config.toml
n_layer = 13
n_kv_head = 2
parallel_block = false
init_std_o = 0.0
lr = 0.00288
lr_mult_o = 1.13
train_tokens = 198800000
Each number is 50 + 12 x the weight over its row's rms, rounded and kept within 0 to 99. Layers, rows and columns count from 0. The size before them is the row's rms in percent of the matrix's.

# layer 6 attention query, 192x192, rms 0.117, rows 107-119,139-151,171-183, columns 0-63
163:70 49 52 49 43 57 19 59 42 52 37 27 43 66 49 52 29 54 53 48 42 41 44 64 70 44 51 49 31 50 53 61 65 42 42 61 43 50 65 63 37 68 57 52 58 34 50 46 44 35 58 45 55 45 67 45 43 42 35 38 45 62 15 47
102:28 50 52 59 35 43 54 46 49 48 47 65 53 34 45 30 58 57 44 69 51 54 35 53 60 49 47 47 34 39 56 40 56 58 35 37 42 37 56 37 56 54 55 32 55 64 61 53 60 48 38 52 43 47 41 28 76 70 51 34 57 54 60 41
091:56 65 46 28 67 56 64 63 26 53 50 33 40 26 39 54 58 38 59 51 50 51 59 35 49 54 76 48 55 57 45 56 36 62 47 63 55 33 24 55 56 47 56 43 50 63 52 54 49 62 32 66 65 59 27 65 52 47 45 45 44 62 47 38
111:55 41 48 57 50 72 38 55 30 65 55 36 54 49 22 47 68 35 66 54 30 33 69 63 61 52 41 37 62 69 47 50 50 26 57 51 58 40 63 61 58 45 65 52 67 47 40 66 64 58 45 37 48 55 39 47 34 69 36 50 67 53 32 66
100:58 44 49 50 51 70 39 61 48 49 39 59 62 65 49 62 28 57 82 35 62 56 71 45 71 46 36 33 29 51 55 39 57 45 70 44 58 72 38 48 53 61 37 47 64 52 72 57 48 57 52 60 55 62 48 55 43 53 52 47 88 73 74 55
103:42 39 33 51 62 56 49 56 61 58 54 48 35 40 42 68 49 55 36 44 40 76 43 52 55 48 37 50 51 52 30 41 22 31 54 45 57 48 61 59 45 49 51 63 55 39 52 60 41 56 38 34 53 42 53 61 65 38 42 46 54 60 57 51
089:51 27 60 59 71 35 52 51 41 28 50 69 59 52 53 53 35 68 64 51 54 75 36 36 47 58 45 64 53 49 33 54 42 39 67 46 45 47 60 70 35 52 57 49 66 62 57 54 11 52 37 61 57 41 52 57 56 48 56 52 61 61 66 30
085:65 54 42 48 36 57 46 61 49 40 49 35 81 44 42 46 39 33 49 33 34 22 63 44 55 35 65 54 61 38 72 46 65 71 49 56 58 69 49 41 59 36 50 50 38 45 47 59 79 35 39 34 31 56 55 46 29 69 55 45 57 58 24 70
087:55 57 47 50 50 60 42 16 47 32 55 62 64 56 57 52 39 59 62 35 54 44 62 51 52 84 23 62 65 65 70 61 35 46 61 58 50 56 49 54 36 31 52 50 55 43 48 47 16 49 36 44 52 37 53 58 40 48 58 37 68 66 61 49
082:57 63 63 45 51 34 50 54 45 75 43 47 29 46 58 54 71 43 55 50 40 39 70 45 46 71 50 52 40 44 62 53 46 60 54 28 46 63 50 39 63 28 35 35 44 60 36 41 63 34 45 48 53 50 52 39 65 53 57 40 68 32 48 54
092:45 51 50 30 57 47 58 48 51 53 60 59 43 53 41 38 56 69 37 32 53 49 67 49 46 51 59 40 51 72 49 45 43 41 61 60 63 53 36 67 44 50 48 61 59 34 45 36 42 46 45 64 62 34 53 65 52 56 25 46 50 68 64 66
092:49 28 37 54 56 41 45 50 44 46 62 45 64 47 42 54 46 23 53 60 50 37 44 55 74 37 54 41 50 37 51 56 35 54 64 62 42 47 71 44 55 37 45 67 52 59 79 62 37 28 64 44 45 60 55 49 42 41 65 45 40 49 42 40
107:41 44 35 38 49 42 62 56 30 56 51 51 65 68 30 35 41 70 40 44 56 60 45 58 22 50 58 51 38 62 48 59 71 60 36 81 49 47 52 39 62 34 34 44 51 34 60 48 44 47 52 57 33 51 49 57 37 57 51 60 43 55 39 53
166:53 58 42 48 58 50 48 33 24 43 30 38 51 52 44 57 47 58 55 54 49 51 42 69 61 42 43 27 44 61 45 49 50 32 63 60 31 61 62 74 55 69 66 30 63 38 55 42 68 45 72 50 42 49 63 58 41 51 32 49 54 63 32 57
096:42 55 51 26 49 58 52 34 47 44 73 41 54 47 79 71 61 57 42 71 44 48 38 48 28 64 48 48 55 46 58 37 64 47 41 64 53 52 40 45 64 41 63 50 24 52 58 75 54 64 49 70 51 47 49 64 50 73 46 53 30 68 62 64
087:29 37 53 46 47 41 45 56 61 55 38 46 39 39 42 35 55 47 63 26 57 65 63 54 58 28 55 55 40 34 49 67 39 79 67 37 40 30 42 50 44 51 49 28 41 52 61 50 52 55 40 36 37 44 43 44 48 46 56 31 49 47 61 51
105:55 61 32 31 33 45 64 55 15 42 69 29 60 48 43 63 36 39 42 46 54 43 36 47 38 51 56 68 46 41 42 53 55 52 49 79 50 49 60 57 66 40 75 41 57 37 63 54 61 55 40 71 51 45 52 55 62 53 27 65 50 46 40 54
101:64 49 60 55 28 45 26 43 66 38 40 31 45 53 46 56 41 78 61 39 48 52 60 60 56 45 41 37 52 57 55 37 46 41 68 44 38 63 45 57 41 54 47 39 54 53 57 52 42 47 60 54 60 51 68 37 51 39 40 48 42 62 42 48
100:56 58 52 67 61 41 29 43 66 55 53 57 44 45 72 53 40 37 43 41 45 63 54 65 67 58 50 36 43 45 64 40 58 37 44 58 77 52 54 62 47 66 57 63 65 30 48 52 51 35 55 60 46 53 61 59 36 36 41 49 49 56 57 44
093:44 44 63 58 56 46 52 51 51 48 67 66 69 55 63 45 55 49 44 42 66 68 56 64 42 49 50 47 37 54 42 40 49 35 45 55 63 29 42 66 41 59 49 71 55 57 55 57 27 66 41 34 43 57 45 52 32 30 27 52 45 52 48 41
079:80 57 28 55 43 64 49 40 42 39 54 35 60 58 23 53 52 48 63 39 59 24 49 46 49 50 60 44 37 59 37 63 46 34 59 47 45 57 80 27 38 40 31 27 55 49 55 25 84 48 57 44 54 43 46 45 55 47 72 57 63 43 43 57
097:41 47 45 49 44 62 58 54 49 46 67 45 70 66 61 50 43 62 42 56 48 66 49 51 44 38 46 61 65 53 64 66 67 44 50 57 61 56 31 56 44 41 59 66 45 67 62 66 23 61 37 44 56 42 25 66 46 72 40 55 35 66 49 68
087:50 38 49 36 50 56 64 35 61 65 68 45 35 64 33 71 69 59 45 62 48 49 34 43 40 52 46 50 62 57 55 68 50 38 67 55 41 44 32 48 56 58 57 45 40 44 48 52 30 38 67 40 66 47 51 57 59 77 58 29 48 45 27 58
086:37 72 63 44 57 43 65 67 53 64 54 60 60 57 60 49 44 52 40 55 56 64 55 45 32 71 61 65 45 44 55 41 51 36 56 51 65 22 50 75 31 69 52 62 76 54 48 29 36 57 21 65 31 60 44 62 57 46 30 58 33 57 58 57
088:47 45 34 54 41 43 77 22 55 46 41 46 64 52 35 43 54 32 32 71 59 53 56 59 50 46 66 60 37 66 50 41 38 54 42 84 39 44 46 38 60 36 60 45 37 73 66 65 62 49 49 34 63 31 59 43 50 53 55 55 42 44 50 56
084:67 43 43 50 37 50 40 41 47 55 28 45 45 66 27 62 50 60 38 52 54 56 56 69 49 26 74 55 53 45 39 57 75 71 41 47 35 31 40 49 47 48 47 29 49 49 40 65 58 62 39 25 46 48 25 72 45 63 52 67 53 56 47 58
196:63 53 44 61 51 56 49 47 42 41 62 41 44 38 44 43 67 34 52 38 65 43 36 43 48 39 53 72 65 50 58 64 49 75 40 43 54 62 36 20 47 62 48 52 40 64 44 62 70 68 40 58 32 47 39 41 53 39 82 60 46 78 52 49
102:43 68 30 17 50 43 35 45 48 66 69 67 44 31 44 45 45 58 47 55 54 74 32 46 36 42 44 12 58 53 33 47 55 49 62 44 33 43 77 63 55 58 52 59 54 53 57 56 61 50 59 34 60 32 74 37 48 46 40 53 31 25 54 52
090:62 31 49 52 54 34 50 39 36 41 40 36 56 55 54 63 32 56 48 40 61 63 47 32 54 35 64 41 46 45 52 34 60 59 47 67 52 34 51 45 44 57 51 47 53 67 53 38 54 52 43 71 40 40 24 68 58 50 42 69 49 65 52 36
114:44 61 37 40 76 43 43 45 35 43 33 51 54 50 48 68 36 50 40 44 36 74 47 68 62 64 50 41 34 55 46 36 63 35 66 83 57 35 57 82 35 51 68 60 63 49 39 46 50 47 43 63 36 61 79 59 56 47 28 64 46 46 36 40
109:55 41 34 47 77 54 24 63 53 56 33 59 31 51 40 71 55 76 75 37 56 81 54 53 61 58 38 30 55 51 44 72 61 43 64 44 26 57 75 57 52 46 48 45 52 38 49 31 42 50 65 48 44 38 67 57 35 41 34 48 56 47 42 42
078:65 48 41 50 67 59 42 43 42 67 30 61 49 48 38 57 24 69 33 71 36 54 57 52 61 46 29 38 57 50 57 46 60 39 44 52 56 34 50 59 43 43 36 79 43 43 69 26 49 44 94 60 58 52 56 69 52 48 48 39 42 54 52 71
064:42 36 59 61 51 41 66 34 39 40 65 48 59 31 60 66 42 28 52 40 51 45 41 52 49 33 50 42 60 59 69 55 48 43 44 61 52 20 49 53 45 51 49 51 56 63 48 51 24 43 44 49 39 60 44 50 55 46 45 41 56 40 63 55
072:31 49 45 33 72 58 55 38 70 40 63 63 54 44 38 29 56 56 50 45 46 71 47 37 38 50 56 42 35 66 53 30 53 59 32 68 52 43 54 46 55 54 36 49 46 43 48 45 61 67 47 30 46 60 61 64 35 45 43 59 37 28 43 42
111:49 70 48 62 77 49 61 61 44 51 46 47 48 35 50 53 32 55 43 52 40 55 50 51 49 49 44 45 30 54 58 64 38 43 62 53 56 32 41 75 48 71 54 63 69 55 40 46 23 52 29 59 39 64 51 66 44 30 44 48 36 58 59 46
080:57 58 59 48 59 48 57 70 62 70 42 56 46 36 33 41 61 49 67 63 22 51 52 48 37 37 42 50 36 71 50 54 37 41 56 41 59 75 50 58 44 62 51 52 52 64 50 79 47 52 41 62 58 19 59 62 39 66 61 58 43 51 43 52
076:49 44 61 41 41 38 46 36 42 46 66 45 44 34 72 61 25 55 57 37 33 47 39 48 59 51 59 50 46 74 54 40 39 55 61 67 66 40 50 68 41 66 67 48 62 55 36 49 60 45 32 63 40 45 47 38 59 59 27 75 53 42 61 37
073:28 57 42 62 36 64 52 25 41 39 60 51 63 55 55 30 56 41 57 60 56 46 43 60 61 46 53 59 66 26 46 46 36 57 53 48 54 42 51 35 57 51 39 46 51 48 42 52 53 59 48 35 49 58 61 42 56 83 66 51 29 63 50 49
085:57 35 44 47 60 49 51 49 55 68 35 56 58 56 28 56 47 55 58 51 56 51 47 59 55 65 44 48 54 56 29 58 59 60 38 69 28 39 45 28 57 67 42 40 39 50 55 30 41 56 47 54 53 57 43 59 52 40 53 50 47 62 21 26
# layer 6 attention key, 64x192, rms 0.109, rows 43-54, columns 0-63
102:59 56 32 48 68 36 52 42 34 51 55 52 50 82 64 44 64 55 46 52 42 40 41 52 52 65 44 48 46 25 47 31 37 34 61 59 66 48 45 70 63 48 49 40 57 48 21 46 39 54 33 60 72 72 44 41 61 44 35 41 50 31 56 44
116:40 69 58 40 36 53 46 49 54 44 68 52 47 45 53 48 51 58 57 60 21 53 61 43 49 49 52 73 49 66 64 74 49 37 48 48 68 67 38 53 42 44 56 44 52 55 72 60 79 38 48 37 70 36 48 48 67 59 35 39 45 50 35 74
108:75 44 39 77 76 51 38 43 38 55 50 37 48 53 58 58 47 60 44 46 47 36 55 52 44 47 68 47 38 32 57 40 74 70 38 64 56 56 44 49 81 35 42 40 53 59 63 41 51 55 34 42 69 58 46 56 54 43 67 54 50 49 46 47
115:57 64 38 39 50 68 41 54 45 64 55 51 54 53 54 48 68 72 60 48 44 35 48 49 50 49 38 60 50 58 60 53 41 43 82 43 38 38 42 64 46 34 59 28 62 51 90 70 53 58 27 44 53 36 52 41 55 56 29 65 47 48 44 58
107:51 51 46 55 28 60 52 43 67 34 26 65 59 56 43 65 38 60 49 68 55 61 51 70 55 46 53 40 45 57 42 39 67 73 48 64 46 60 62 15 59 54 60 37 58 30 40 54 70 62 67 35 43 64 58 65 42 46 48 69 49 42 28 52
081:73 56 68 22 46 47 51 51 57 62 64 45 35 57 66 41 37 54 81 43 38 60 34 40 67 63 47 55 61 41 46 51 40 66 59 47 50 51 66 64 34 71 37 60 54 34 60 47 51 59 44 46 52 58 65 62 47 29 52 64 47 55 52 37
092:85 58 54 21 42 37 43 65 37 69 22 34 23 57 54 41 48 33 44 15 35 67 36 56 53 56 35 57 38 52 68 47 70 58 61 57 43 44 60 74 38 75 50 59 54 46 50 47 56 50 54 54 59 50 75 50 57 60 39 45 62 57 47 38
097:36 76 60 51 35 61 58 59 57 54 49 56 53 36 56 36 66 65 57 62 26 49 58 51 57 39 58 50 56 55 49 56 36 39 54 41 28 49 51 32 74 52 52 24 46 60 53 71 47 58 40 51 49 44 27 62 60 66 47 36 50 26 62 55
113:66 40 42 40 55 57 68 39 45 43 43 60 31 42 49 44 71 33 48 21 52 62 31 53 37 62 41 43 48 73 54 25 39 48 58 37 49 33 48 60 26 42 45 59 40 54 50 36 45 63 45 50 44 40 49 34 47 36 54 58 53 49 77 49
093:34 52 56 65 61 58 57 57 50 22 55 70 65 37 50 54 58 60 30 65 58 57 37 59 33 44 46 44 31 53 27 41 50 29 50 38 52 41 45 48 48 49 53 55 52 56 58 50 52 60 33 45 55 47 47 59 53 50 52 58 38 39 73 59
093:61 54 75 65 57 45 49 50 31 45 40 37 46 69 65 48 34 46 59 21 32 36 48 52 60 69 51 36 46 41 49 39 54 52 56 65 42 49 63 76 45 59 59 50 63 52 53 55 55 41 30 47 44 52 73 46 42 38 29 60 59 49 48 22
086:74 46 58 48 38 43 48 44 72 34 35 70 62 54 79 45 39 74 44 37 56 44 58 40 50 51 54 41 41 48 27 33 64 28 37 57 59 60 63 45 38 37 55 43 24 44 52 63 58 60 62 57 42 60 54 41 73 51 56 27 69 43 62 53